Part of a small language model's weights.
Size: 10 heads of 64, 78.7M parameters.
Each number is 500 + 25 x the weight over the matrix's rms, rounded and kept within 0 to 999. Layers, rows and columns count from 0. Numbers have three digits each.

# layer 4 MLP down (transposed), 2560x640, rms 0.165, rows 1174-1280, columns 512-575
520508469472527502513536496529483439493491462482506492472506526504480473513497493494505528530519539506509490534483507509501491517545524509498493522492512483510494504506509479499525448487511498
527514521539501512517463514484478510528541492489502487511481476503521448534537507507515510487513491497509528502483476505518496472500509480504510467500491518461464507526523511525523492495514501
491482498531466492514465499526511486499494463479542520490434521496521486496519493473527519507527512507471510526491470524504496503511485512476481458526487501510517444515502496508479486519475449
512481506456464486477502493475499482516530482510483516469495491477552457501530556510485488523536441520502487532513528508499506502506487515525514502572482528483489487493496499523498497482487516
480469508518461506466514541505503488473492450499469478507515497523520533510512468520519471478542486511539482501538528506471499455488499453489472549520517494514505490460511515515504526494481444
485510465485508503513522511467497453492482444474524496507466480509486489506549482488473489525473488493473525487539479503520464498496455464506477528553472497498491490496505483509515509466542463
523477512477498519469474532506491528486526527520540497529484542468519495500540497507537521489494509467500522504492464518510504523507554473462505479525508493489520493481498525507505556466468511
481527533526480491504505493505483497467489499481539481473441463548467519509503505462521444449461480489527496500490507466490482488502492485474494472495487552443490541548512499478518499508517492
492486510518526465465476494528494489520502516540524535554491515534504481510490447486502477493520519512508504521541490483449473497472491493535491484512462450489443498517548506521480519481475511
499506464476499480500546515519501480547480518512533540504499485505488522519472480499485499511476465530497491482518462450529489461498499485513508519481443523506482485483461481498486523501543484
519513513490523496494540494478511515485482530522503500532504503507504500535513489512518490545529465494483492502517498553528533536526468452496528477520508467479478484478465480535532474485528498
510509494537493483538514476487529495546505457513489483471517482502512503475503505537466468538501509480510483495506504488472509480485531503484495527494520525503517544493462433490485517474520494
520485495484517474493516507439515478477460535521495499548534467510526507492526503484497493488528477500491487426501437525461552454516505519523487543451497519509501503510489517492512491464469533
480520476513488514503471469519497488565491500519537547463504513532503538511477484491507511489522473512467510484468495512505468474510491476468562496501521522479515494486496515485494521466528477
510506492501523504446492484518505457511451520532515478478485519492534508479510502487568496476458500496489482436511502484459495450520469484498516531483504467426523473520487484499495444517550525
505487465518466468447473476493492485514488502494453525518475518480512525518506567491503537524525503455520522466458496490537497479512495514513507509512472493518554489491500519458520481505484464
526496476483497505454486500506495516506551468512454491453521416533501504541489515507553544483513473467512479502509464471495511504531532461468529500489479508484469504508496525504444486498498505
500474499532539480485450539458471521529494525524490496508480504501512502516492512522526510482514513524478506504524490470542507521469512496492513546498551517444480485486550539558476516483503495
513505502521532505464513506524529517528504548472472511487489502513555463492506485497498511517522479477522447508457482516482429491456487511526507494500504484524468508482511515537504514516514540
522483493502496481474490500488500537549454536471497508481501501442460515518465516443462517516530514500534473508538512479521479492503516504525524457503487535476471484521511509517474476476515477
502541479480490479537538495490514510497494471507516504502489464546504522493501471485553474499486486499482488499506514530548501523494475521489540502516528529528492549512436506503477498514520519
509514473474498528455483489480518509513496528475482514489517484460486470487513486504509436506511509522499503470454491520506492498523528481517466499537497472515486487519546479503534506518535514
497461508533566524541499502484504540448501529541552522520469502481494489493490492522483498503527446574543498506495483498490494525458521491524463507505486493472465459512512476519494454515502501
527486473551469478452455493527477495496487487510494507458507504453520526494512462533523537450492520492494540469453474459495533477469478511540503552512478487494485488525538480469493552528510499
480498499517492488501532501497516508510456524524502541456486498505500530503504518485524521518547538519487510528508529432490507500483481505448495471517505499508505510524462494514469477498529540
520506506457483499527493462485509486518532474503509495517493518495522523469512493508502497454500485459500503517498503516514507483524513484530515487489532487533447496500522495473533489534495499
491522516470504544518517507501483485489517498487508501544492528496511545500487485510524540539494518491476468502499475553479484507563490524524518498496512528478540485522561518492537499560473483
475499465517536485505510476514496484487522492477519558528481507466485531498477497506478478486491482512490502505460506494488471495516489560518514528521494498542463564526525531460486450500500495
527506470493525517513516472459496456470493466499475492465541494513484466477504492480504516494483532486476516519511565536493520471498493495528477462464474461552455492509546416489480485475548536
528501498471482509468462553528502471520502474470483505528477457497502536503467505539490476508520491506469544513513475519481514512518493475505470525468521456560513468527476475501532522471473491
487546471505473504493473506531501525482469518523486509514455454472461466471450489539503502498508499513538538502493509539479490514530505493507520434516496479482507488513469528521550493506495489
458478509480484493550467494504497513517489510490462501518470513479502497521482517527555498516478513534519523521498490486573495491512525518480510488545482489525502479506522535476502507490521543
508464503569517519496521502509466507477456453468473500483446485500496532472483504516504513538515501537559515539473461488512526483473496523484497532495481471536550517484548495513480486496476463
515513505495496534450507464490454489503499535532469456511496463480505510537479534500519499496553512520522487519451509534507495452485499512505485544519500475539499509492450507522505517487522523
492524498491497505523494513481514508473451490500481507504499474477486485529506495530453467444521534538481500520522498564479463533489484505471504457469501482541522509479555494495509483499459514
482551505514526519473486520525508542500493523457508455521553476501503512470494503532530497550487490490490496487494459568521461504521476507495484531425522511455508516494490537514509499506494484
462470509492492515491461488490509485496519483479493487450461466497486478480510477491480499528460524525516520517510507528488509505490552504468468527495510494467484501511525475494486522511480481
498523509509515511483525455436459495514479510490547465525461555524474487450514433482482460479503528526471494520512478459474500515508499497532480515501507513532531475490496503513521533515470503
513528389541511487495542466501466461510513487476489513558514523511458494502520468512484481485516529490490450479501481527482519550510506494553496453472489535498496481506508471492453514485517497
484490521514527492529505494527484519543532515498525491464528513533534503495509528516491478488478483506464498484507516496472509514506508487478516453496493476464491504490482465531472473516520486
448519509525499513477502550469526499484502499505488509507525481508477469498525512492479542491492494479491517504512475490464483483505530477493490476494502493499479481515513487499492511503528484
503487443490480478507481498472462536457491488461499507470493495466523541489465474507510578513487517509486508476489503475477510500514484540478477533516420444489530526551477496526483459473519516
462517466473497496511493491493536524558489535446470485475482562530515483506481471428524540516552482487536534546500494467501499548469475482537499525466497503499500503529517493515470517505514511
503468483507549470467538508488508493463488470441428501441514492485459500513507477509505477510536484487481504519524475489506479485485488513457523509510461475496511476521525490488474532508528513
501529532497494530498488498524519509462524501503506497521485487541489527513538496497546496549506533500511530529511456484506490519506483515473482511463512492515562495491512538538523510519492459
435461499506544479502529504483520498524538501486507463451464514531446510515505502489503529494512508474487509480508507528497499497520499536541479525539503498502498487473445515484525486507521499
502488459518509526516522524476508492489517471492500515474499471522528519538530480483510523467546532496501517516496491493524508481455470510472494512503535450521497512523454439482456492514523466
470523534473501482522510489538503490465493512468520462509528508482459491490545462526445530479560505509524512493498498493477498464489505484489482522497526500476499502516469546497479489439512507
449537511522567486524531503453521516501499515509461508484533477488501526488480530506513490522530501510454528509521551546519502468533518497501506467494509476474474460477492482500483542523504506
527472465514492459563463508531517462513512510430509523512476518497496464536517488484479513510473555495457537493496526480464527502510489502528490457512464535482501521494531502491494500497500532
526493482487514508513471479496478490458509547477468470528479486505463539488518487503554471457557450467503513477516478423505490490497492516502515497491514485473489471483514503472536523524494482
488527445502520486523511475498477495520511453494500517485521497494502485484502523517483479514513496513495508481499486519488466507494504503483500486495489453525490479468549540475467536456509496
478492485495503520464499522519469516509536519491473515498505537514482454500486524495459502486517470510524549533477490539539496511492476530520515540502481458524544510511501529466515534513540494
506485448494466510509517497543511542488498499460500480490490492511495550485476476473493480479525491521462498498516491531482445483486509556533502527521546540526483553508439500526468520479462520
516481507539517490500510490470482528512478519501487472465500484519494505427454522518514490453518514518519522525506522445514519517495514485486491480473528458496522479472470494509511464465491499
519508509518512535493488510489532526514494467505507523514490476503490492486483505546464483501497514509505516501483500512501496495506492504510489504474477507512500508492511490517504511525504524
471444530489538525485469488493492472483471502506494478492507531563501478495512527468512481477500504514485523483509495503495517471495475456456514478464514468482520523491528506460482503508460472
464488471522537541495514499506496491495552496499515476506502480513468475483504485502485512472486491533473514513507481486521476516480453453476493490462507518544479536485446507507464475476516489
518534520507491477496519528483486473495482541503510492529512490499523487540470473497517535531506495527489460489505492511478512469503480509497524484548506479491457507521531466507492526483504471
485527487525471504525511514498525598464493521535498502487474499465498499496492464505529502465490494480495478475510477504497528495477473483448490448495533495553533458529487472469505475481492486
488454479486512510505519469501520476538539471478537479483491524506489530497519511493490512521513558479484502453509506513455509501511488494518522530474491510511486504498492514487524465484509464
518546502495491520459510470517466491475478476498507522500555494525488486534475494508545531491497480515510487493541503521508482558502533498537556436497481513507530522478470437507469554517533480
452525518474525507476514472469521537502487482527498469526491513471449512492505517519526538487514489530514530519485479537477510549459490498510460528457503562502478465479511521518460548469492463
474500504493513450537490522540539472500456495535489457477557547475499503484523477494498535457516489552497465466443466534509506518488484519471499537531526455473518451522509539462482504494552539
504541473519486505451508464485496494523484499478475469509467524561562525459495521519443468509461468506486503495515463522528534472529483479489497530495523502536475506488480489538534471477494526
506489466516537503541509531518476446495487479470501495466485480488477503479528485499515497518535499524503504509503494512493498474437511504457505542487515459497449502489507510475499480521502499
527515507505518464509519464522539505508503457484483499542504480486545505524503513506467499495520522493457479466485500508542487493480509474507525501455494497490470499488478529504454551526477458
499510461510534521495454457510460480482475503485483509523494495518492490524509507522533473527513516484549497504479484478478537462501499533493492528494544522542545494513506554491524543521502490
533510536491478502526464512487463493527448511617507484501531482472539523443449450513481466460498547518513472469495491495497466460499489497547507520488537524509452503519515502516530533492503485
476489530535484476454500465555476519494506549461473492496526507533484521546510474496514535493544459495539459524503515509498496460541512484442476514453473558495490462516483439495503497456511526
522469494460477473477492503517489533523520478505491481514521502489517511488528538474490524486463487477525515498489557500520477493535501537483512551491478495505509469502500548541477511486508520
504524603498487496487457504488471496456528515509452554543528505532469449452573541471467494519472546489458518507504506486524507524526515445523554523526483538443514494505533522516468474527481491
488502513515504498531472532530490475518515478506515455521529532467500473449544542486478492470496518512501495492516527481513509523531498465481470498515464503515489482507485512464439512531528457
478519484526508537494540478508534488526464462490516453529525512506509501523447505464509467517510469522504474495500512481526477537501469471534515480490530477537491475475492494488505478501501496
512544477468511471559475562504501533434526505476591505504516477486487535496527517510511502456526477512474506501538457487500487505461517516475515552492556490488528515505448533473455500492508498
488519516523463548517494533498475507503485510497478496483472499480500470530526490477528476515525492538521464510446474504497486522487527510484477558528479479510536518498528507457496498474478466
474526506484497521507487513531515466510480490482480485460512510548486478485482484473517460513498527519490519478510446528543479555525526505498536487510514499489500493564516526500480502461535488
516482513472445539514494468535515458489491512450506505540509478505512490482531483505480507487517505500520492493499464493504491498525475474493518493502488446478480500504493497433476527505507468
473501486534487572470527519485506494510527479484486556524492542522529506490477497486515452501511486496480461521509511485490480492507481513507479472487519545465490509512514504473525486479454493
479479508493523459490486490507490528534509473534510513526510502545467515504485498469505510493469502547475482505447488495506514509498492515505495528506533509497503482533502518516482501523534506
528512490461502459523513536510496481504464476500501516493519514519520511438498468557491507499490529481506505544484531466479511457498488504464490467466504511480463488473507514512499508512530501
493510511475518535473525492484492513524503511465474478527473523500518512516503500511520491464540500456474510484504486529491517490493453550485528506550510503522474491502525447541507512515493508
538531507472503469447523485528522521524492501501494526509519482487513503554512467536477499467517512469446482450537529498473528471497489450482505486487503438487493490466513478506479518481482497
535517500511519522487515453501500524507496499489459485509513522509506487454514494478499508505499476482526525504540467500521514471512545520483480456507487491492530517540539498511526489488521499
535457518496523557481503534524514504476493529506539509565479498493507524485462483489512496531499492535518496501451461492524494489528486484522522512477507458513474533523453532525489478561523476
495498471488495495484523503499544469474530469520538506520496504515467487517473524467551497517509521515467493509519484481475484529499479451516582475492508460482519502519503470518522502536463497
494515493535508520494472536500494524517504506503472509463536483505492479497532500477530467505487492489494497495454513512497507503519486491515557466482515532522486491495512466482482463485497485
503531520492516483443473501487506502470498493506536455496446452527451509476500486466536473528530473517478490540495532529529474517504508470489478491480466505481531516485452439513444491489474508
496500492485502529514507503525499528505496486492489468502491424543501573463499482502509478474513472547508490527521582504480430550500488532518527457501483514520538466468466520509559548494459504
513550503438461472506512500531486553438493491524494470522485539526499458519464496554508551521531509482476490511492507481477510535499533527503500502529536531497511502461495479522481508476525455
505481498468487502496546541526482499503512517520512448482525497536465445489490542471496456503486455481479505553507535495457514489547466533506533518519524509526493485509469519506477481521527509
480515456491435489501481483499487513514480528465525501491487525514490482503557513462518459481489480514521479492534505518494500502529500529490501474538482497486490493505496461491503475512492510
492567441495498490516508492543479492470527492561491490500490471500524541446572478561479509505483481491545479478439471489494509471522500555500525502490514470471519469481466483460484516488539494
553500472515517473483531519483504548547451488471533507513512510507507544507508532517473508473536473501505515521533506455492521525511493514540520453495563497479514488505543450513481482509516478
471490534525499502451485513476475502516521470488513503542456533476473516477526510554509559514522469486471524475488488486448495506463469540522540500515547516532508497494515504503508508496465530
499537510488485505483520518483511464461551480449502536460488529471521510491507480505493472447510505494488463512500516504516543498512525500483506510499483500512516498522508471499462515536561482
513500503502483478506464475496475481515521508477485470466493519451529512559551484515513478492523501539450498526514514493541490528505463513519481528500521482488490497503476479515475506497463463
488529493504519500486506523475485515483478512486506498504508480488502474506524455527505495476469509463549501534558541498491458486504485529511569517452500550477498492478473553472499495529503477
484510509555492502493519556470489541490521480506481501515507503531474535500482511504506499560500547517474475500478515502491543460489519490507496491455513510496461506513486506487475530458509505
477469499494433481492496506471501523510458468489444505541508471480445460524535497487520514523502519491506448492520490471506540487519524550524475508517503488459482485522520498547487525520489456
482537463486490500555529498469518498523514497512511477512438508494465486480504510541502470480496497483493493491511505489494515488459514514520509498487505487471501476496535486468489485512508498
535467508502480501485500483514517510500488484533530512526468488523508525495508521511515542483528490490488518513512515522479511533461479507495495450497505502542476518491534501495464493525515518
509491430513480480518469499497480481533497526485502468535505428501496520489511485455511467476496522521521514498507520493522513491426564506491469531529531460489486508539466472475511458524511503
463533501512496521476557474508455494508471532539480473494493519499479510522486473513516511501484524493480504483487475513445477526510553463472527506458492516511487460548439481482491519511474532
494475460489490497521517512493493485494502533493493474505517513533475489502507500470540496511474498471488481483558456469525477541520499521526465496525500503511524501506536482474498511483465479
507480508503501518508489534514515515509496473491511486505535532477477515491513458553541498484502506465491511484488500516482506530501475470488509480526528498509511497504486536531487481529475533
531497490554462475504453484472472489490562471493490569493471482535474507478486487571461450461489512474460473512499531542500505456533497521509475479575468561493480519492500512512462456530487538
# layer 4 MLP up, 2560x640, rms 0.169, rows 1175-1281, columns 512-575
527501523486524459494551491483538508475510501471460498522492536483514455480517472440470451489497455514531517536478525520451506526510540516505513505531460504515517491476526485480472518515509516
510515513452457461498556491469494490524511468504520457491534447489536488563522515533495474477523541450486509491502491512525486521512468475503498493542525533469499495529524551467497511493503522
504559511491500476474469515506490485529524485514477502470500495524514552479535499498502450498488513484511485462567451522512533536508512484484484531490498524466486497494498511458467508527474483
520565515513510526477482482532441491529518468475539484486538530509501490459530526538460532507489496488493515441508455483417479520466502500464484496501511490540486511486515516460520503515510488
496503461541434517537490461510512529500515467470521492486465476504507501491493495537522505468511471509529471479504456478511483492472463506508507524509529480507475544498502485468503437478529458
541528482486473483501502503478477538496510494511528458490504495494521508519509497500474442512482474471496538534517516523490514515489492540501522475481498484515522504501501456509502530499474516
514508517495510500464565492507475535491509540522499507499514513503511526497526487509472515507524548537491547483549479517501476491454529463505505449504494485513500481516490487480508489489493529
466519518519529467474486514516522519502444526468459496510502521513453539503509511521477494489481476537489515492501506519513493511540505499461521463517489495500528482512461540521523493494451498
500502527492462452543495511525512501482468515479489493513503469497475522495506493490485506518486506519492494460485492490517504514514463469481473514506523507510501459513482469486504465485499503
506503484489499497496496516511503522484505492508493476487503491489510523512533509466508512510464498521482488486515517496527544526487473494460473514503534535505453477498487521509494455480530523
523459505488515485505493527454494511534517520520532526490483505513473491497483468504512472433499480445499488512483480516518514528498503515503582496494512511464517468491495486537536515481492504
525497512517492496487473534489490500482472482498500497458518512497481466533502496528495521463507489484509475491525472480534497529492507483509452489486532567501541494546532493481507494496501495
490493510471501565533498522459499525522509534497483534549513495521438471468505468505464480510496522473507495475488514518540544470475504512507523537506524514514506504536503531488494472515481517
486474496479531503538481492499502513517517515550487493500540520501473519485473437546513523550522510480489463500507495483484499509534475539496488530476564492511547520523472470525543500508524511
535512489506507506472469553507480523476474478502499531505480499516524469525515489511504489500478553519476524494527491535535504526477494513494515463494480500505462524479478479481492457467528526
561491510483482485500492549494532508523493501510508501531520596464524528485506510540518497533514542483497504475530496449515466509534514573569440520535503481484445517446437554525500527487529532
529486501528503524540479549466504515505486545529494524494449519491488465526529467508540530539479474506510498478517461503465543497518441527532476509485498505483498472516531483517559497456512487
509458472514506500504488541476506457508499465460470514505447516476499518497513499540477465516519505511523522500513507496482509516480497576528513484493501497477461532480511489544522475517498501
500522500507490481497518518503443502473557466488528472485520488470504518514513461532548543527491497524479488468503507459465537518519489517535469500516497455482490517502474468493493521505484537
534519546512513513516488561519523528513528505524503490504520494504506512514484476542510507513480499536416500490497526511486500520528499521482510511490525508502512488516482473516472474512494515
493494499510513474515529481459495544529517515495499536475488513543517477477497478541498473498494468514519474499549480504507507549523531521462513481551479488491523510514516528501488499512492515
500526487512497504486532524486470441506481509488480514476501499513494480488476522499529503504529494505485491486506503496516562482497520517468516494507501490545495456526486500526531523508512479
523517521531517520520458489502543461470500486479494494541514485465474496508477508503468523475456479464474490520488462561445523525515470473481493488494468519554464510534465510554502462525485530
497522525499531487526473531487532549522487516486516492502534504553496535502547530486508527471497473482487470534486488550441477475515535520501484496527510476487477502517499480505513460548490490
513490476506492481492517559488463481493485497480494456503515519509483530450500537532490532516500512492508478496539485531488480513510520451494495500507502537488502523515494479484507528472467492
486481517487441482443513517515456528504470504489483509471487501451505438528483518542521497502489536470519522512486502499484492514518468494508506511495493480447507494512529467467503486480519483
545527448513541542532478495545518512493547491497525528501532430520484481479432536512547553483524506498517508555534547501505506472456436533547512525464512478507554488486480501517511522465479483
489491509505503500510503505499496528517485496475535503510528490490462505497482539535500556544493512490523510516499533539493489510469504519489485522493488455524479491504500504472482500479467514
507497508506485512518515519517502524499557526464516510499490509479530489498537477503471513560486515504493477484529510503503480495490444502487511512500529514513444538523493527488513526480484480
494540468462474494463501491497502515508541477496531457540527502524484520528483493520469494452502519499525482479525479523486507476535482507498509511502478470494543496511476497479520498508517478
515483519509476484489503475488487510506508475481492454510506501504534517515516497530467542502466494488513505512472551480460452494519467534519525479472490487473498476496524484492500507513499502
533479507474499524540555488515517500489530534512491494500503473483499534547502450508494475445508546522491490515520431483474489484530513533510467509458464513508517524516498511441505507495487556
521538446501474466488523494549480509513522508497523506495509540487480551479479486478556500499486506531458532520533504506472459521487514536497479490485470496463519497496495531522467505557483472
494460560472498562486492521463484535495537520469471533501484469498539489507504517486475524423519519526526501482503521485469471520460516472515500522456485508516533494486521480491524526439498565
550502535489514494526521526489529470484488493488541524497401506457475472538501521492503509502519429458480521521496517488473490522470435456546547429528495503473500493501513507496509558500506486
454507517473462494450505514497469497492500515480474520497498531510493482507490470516537506449453512528505476489510494513496480483483498470506512509504476467508484510500537496483481505513487482
553486499495491465493501487483498481525471485499535461522524502516517521491500500495538508504513544510517516459536482529485517522465531503466495474486464489461514488496506521498510504552487497
452491454478519521535573507499492529478558507468469516540563554555493528540498488499469548510465533538518473519496506519515511464548528532551478538523492522471502503531486497481515481570543502
472468510504493484457502493499500496484530517501503507496520492507507511500499461516487510469480477522491497526500499491478521482490541502480490475510482497465520526505462485514519460488473516
491477516514483518498510514523537499556457478517491560541561529527463522508479524497521501487468549501470456554506443514511509457500498518498479503515532476478531513489516483482483463505499520
507505515525469513475525478476476462453471493503522480460494453509489446513492469529530512478479462497572448516521498474509463494507479450470455462525515511544514519507475537540516516526530497
526494527523517488498541483468512528546467512529473456503508552521514510501522464494561516541526494491505495513476524469507509510473510497472532520495473512459544501533487533452487514520549489
505511503528501509450505505502447493527469532509522469477466496483491506502541453484489480509509509549510494480484463487444502463493500514505542475485535506528512498515518545443528488491489477
526497510507508513461500503487538527495504517509535527489461482494442453515451504483516529485490493494470490448478487528491457486507499486491527524545526514454446515473478437551437550472449539
509494512521462497530471536453491544454492490505520518488500516521507489521523501524466505467473493514483493506486508501506478532521520498519521480480505539437471490500493514496530538511505500
505482480510483515487506522494523507470506519503511492501512494506495480480504474510481542524531523518508472513494499509546508520481499489488510523519511504488499510480460484521502553526498471
475503526551503481493488506523454536482497531520499510489511475503509492478493493502489494465532456496480500520476528506492502455510505485521486476511482476483510529505472492481470519492494510
519478510488516445462522496518481497460499501499538503485563499496488505496525468506465528470506491470485507508492448520514501496510525519483498507499469468491498495486499475460486530485494515
512483491508509526458503485540430451483504525485582494497472535508560487553523496482505504545513477494532542490496491503476504481568451518492507491468429453523519493524490471489535476518516485
559508544508492521541553490492509538493506535431492521517518487504515570494496541472528488515480532493530521492521524571520461526471481449480484478508494484499479504470495497499502469534468493
486534490466507500504498486475482463486469500518475500458459501543505510506503558487492466490515558504477483534526508539501495511551486497446469532463434526500502519568536469461454486476458490
523495529502469517492489528509505512468490532521498501454495538485474527490506490507521511485533536475523502482522477527468473485546484528518474518456477512518514453515518538463494530484510513
501551503448503475502488465490510502514478552513537517483498452552525495478542492496509420454523469469503508503468508503509530535511506473527515490508500487503515516498476472537524479484507476
475491493505494503505463507510501513519472529538501480506512491500543513500482504496510495480487472500495494520503516477482483492536516489477515484496508500474526488496503484452500483483522513
490505502512477500523488481487493519514520502520491519475506527516508512497496504522481519477498517510499508516517494502488490489506476491489511465467489507507511526500511486482479499512508489
535480492495497520459491502453526519509519494490512514496534535513519499516501529483517489502477470521493503504480486474474519472530497497464592498517469499433494476477498510473529502490494468
542483533453491522580483562553466481472429506491488446497512517501497505553510514416519523511514493472428535487524499532542459454562488441471499512531510506511499497464453503510503489475474492
512508528502481508561488472441495525472489525506480503490489491531511540500509474514529537504508537501460528551484545513538481533533487498523507454537508466544497495514529482475525491557499518
483489528467524547496484479493469512509529509524509488522494515503490509486485515500571478503512499534472507497502471524506453536482484496509491479515521494556529455524504482497475509479490510
464515489466514534523469477438488489482509469470531504518516499509531507434542487520513493486470557487518530493496522454457467472502500504517477496500508525531500457468493508498479512481472537
442474492471478489530506493458528506525501495504497456528512510514506475477513518511499530507470480516526528503508501513509559465479526504535462507492504503505464496498521503488520463493485476
545481566526497495518535452484502511542470478492480524473471499482484520514529477512438500489473477509500475487467529467508526476487486490478513519514484532499418506436494500495464488497511528
516475483466504494502514473488509511476509439527502514513532504542501557536492494491488518508496505491490490527469506479518535520468498497493516501507527450455534487510504495471513486533547482
479495481522508492478520497445486485512507516491450526458527496517513513485469523462510497490456507479474477496467472498466507547504488463532469475468463553468545502525489531527481489528476511
461501509485542490522481487510525521499503540501504484483560497541544516453507492522566498499518473468504494528495470494511515535506489505480499570517477505510488486504538522496538519498434524
485480499463526524541492491489495486485511505522513514476498509492499519498516505501535479517499510528517512497489464491504507525465492468527577513488514458466492524493504495442522502514488510
502502492525483486484481507476571527471541517487531487498494466555458500493507495487489474462527490524456476522443493499502511472490494486521513499514455509470472481532503532495498502526484499
495505505493472496454542515496519501490520504515529509452443524496505497475482511515501514513503516505491461467462511526560484497485467476542577518496485520558499478513466564523475479505553517
496517511462491503515525515530501502525506526517481496510483485495494531485510530500520531500458516482513456539483487487502483522542513521518475494496523524486467472509533482509513492518508491
501510517483495501496514507508491504519468506550506493502523518543571502520529531510506491508461468500444501468504479528449559508460490565499516511504487481474505464490474506527493484521544525
479483526515431415479500495504485482493526526499448483504464431479501465479531506544489515478536479590532497481463482478527558460463435462532454463485507477467531520506536521507517480547493491
518511481484499482515489492522484492496498497471519499503464485507491508517496512500501487519505526543501489529498523500483510501483526494493480495501499504509506539477474476467511468546496454
529546539501498508505516493510488494489458523488503502502500502542517482506484487507528507555486494507529489506488515500501492528503507506487555512522477496467475503490484496514514479510516477
510553542494490551481543526524506492477533453524562543510486551526462491480506504521494495513504517535485508472495434500432483530542474505548459467463451496495462467511476543459463492522457549
492486503461493508506495508508549491520464469486475519542484493524461452494445514529491491460520509506534471513475485520475460524471502540499477507447486508497470530473509497505533509492444527
476498512519510510487520524498496493529536468474496517514518475491528509516499491484505501495546507510517495506514471499523500565491496474504480480513485496471510496494475543483487488494487516
488494549478513499524568480482503496505495487476458533497501486524541484514508518494520493499508526511449523508514496493439487486478473480500494525475475487429485475468521479500520489514512557
456459467516507511492464544472476494510466470479494502518486492536468534513506513498535472528508506534494492507531538457479516483494464512528517470520473499538499505491484520489520449521497510
498467533520496487520519494487531561512485501473521528480540493518479485467446464486500542506475531474501525512496511529504538530527478486455522494494495499511516512495511471497479459517528500
455495498498520494500496491486508492515483528531512529518491485531533486488482440483488479541527472507511483527522471514469510455512498518505509513544476492463521482505488497504501505528524508
509521538518484469471502494487523543463514489493535492484463478459483535537511477540495503539496495494466536525513466475515505517485532454467545502532511507490503509504503529503541468506521517
506495527468502518492515566510448483512539486523497486498526521530515512495514526476518505514527502521483514530506485489521521495501505467504526480545491511544474502481487494476529505484525515
512483511508490527488483503506501510498497489507475446496466517493460477532552517539469524522520493487486492472486479470490474464512512477518485472497498501494502566486534455472528496488497502
462464516501510543521488502540520511499484499486464499484491472506498540512463495516516500490475505468516492481502522486499493522468506472445513491484520481517517471534507518467488458504487486
529512476487500478523494530488507484512466456497515506494450509515482497503476459511551519510481486549482494484554472512555521544476492521459494482538489512489469509526503502490491459507529477
491475488511517498494504542506511498530514534492506541477477502491506497531522513476516523498502496497486470520498484529526509509515498498484514529464491507519504509484522522502536504519485517
531492546498522526515522506510500494489519474490464484492482504504520500520503489527528507547542519462468486503475499498465469514524519518524508513545521474494510498446509490534544524520482499
462502523516500477539456482502471504493468462507520520554478478506539491473497501486497447519436473511525551502489502495484443491512424498511516495507529483518465496514502520505488490519465520
475501465488485504488524517524497486451474482516540488515518555488542509460508489492501500492511522496530505554476478510518477518483490534538537486481491493521463493555513496508502519523462465
455517489495527505489508504480500495488517517521527507503494467509561468484513529514460494445484504488505486546474498516526472503538474468478513473505516515505457420531478507535517486468515501
539499474504534482560494515452514507536529497480513499450477481478530487486495469499556514523465518466518524502501455538475476517491516509465491514532538479520499529482499495506482489499491518
495438532516451524570503491505470491511478459524477498533454505501544554483510508493566535511456474541469504506452487489491481519513497477506528480549518472482516480513461525429498490469468510
480519512487485542499518487504521490480517507478510465459488490503507499467479477529466533529493494474494496508510512523519450513484494516555510472540464504509501498470481493513499518522540472
529494518486548503500471492466546543512486464528476489434579473485472521510473510444502432471479559464474505485535475495526490486497533476516521472537509482527556450510532472508473479498466491
517495528491515491525527532493523470487513500495501510492497512527500471502535508476482480498497518499515534488509533470491528501572485495499529491504503487440552499516487490522478477494526499
478478522481510534528534479538526514489556538495523477511494474472462508512516480514493496500464519509504468487483495519486476498496493483500511534468484509511507475537517514520508494450516470
517567518480487493489516498506483524542485494485489506505543502525487469489486480512497485476531523464487481497506484478487517489510525505484474510533510447474500486530511458478522469501514486
463533487493524497523486509476506504514533466540489504483497501503532491473512493522477478505505548512499491514461497480509479460492464458532521479486502507523535530516482475534469512444549520
519458510519523467495464475484517504497490489504477472486506483458475555503486516493541497555505515452512445515481513498480503502471538492499488477496483529505516499536483531491473501480519485
545494487525477502534507511481490522507483502500476527513525494553497472497463526497481457540471509491497511518508521503511529527492478507499504486550518493511509481536481473508469484514514495
486490524489496520491504511511476499491513501490498506492463504541478495487478490501486502501487523498482502494497490473498515508518513503485467523482488509478484485479544502484505514490502486
490523465458478502519515500504532477490544505520499484457487482485521512501491486487517527510479533516478492499497496509444535479481534489496539468520508494479499493486488485554526491486501498
491534475480553465550563444522537538562492454452493485488478533485515489482504489531447519552546481514499562533474486458514568498479542482494560511494528461482531559515493500492551497507428472
488503489525487536509543524549463548517505489484527506521493483498514502498498495505505505487540527489474511498489474495492485494513464476504498500489549495515485516479478494488494471497521489
469495502502466488533529480502500487508516491537499495486517517533488476461492524504505526517444500506512503488476516491494532525513515536529535516492488512494498512502531454507472498473495489
510513491499496469492535507466486515492545476516462484512521478504461493520523501543487488490523465525465539528496505480519503456517517513564495459555513514506443471447520506526530466569543552
487538489480533517512482494483523458515491508477493487480508461460495494500531487503493544492511488510495469492540524507501510522504467488499532519456490527522482481503465521536503467489510470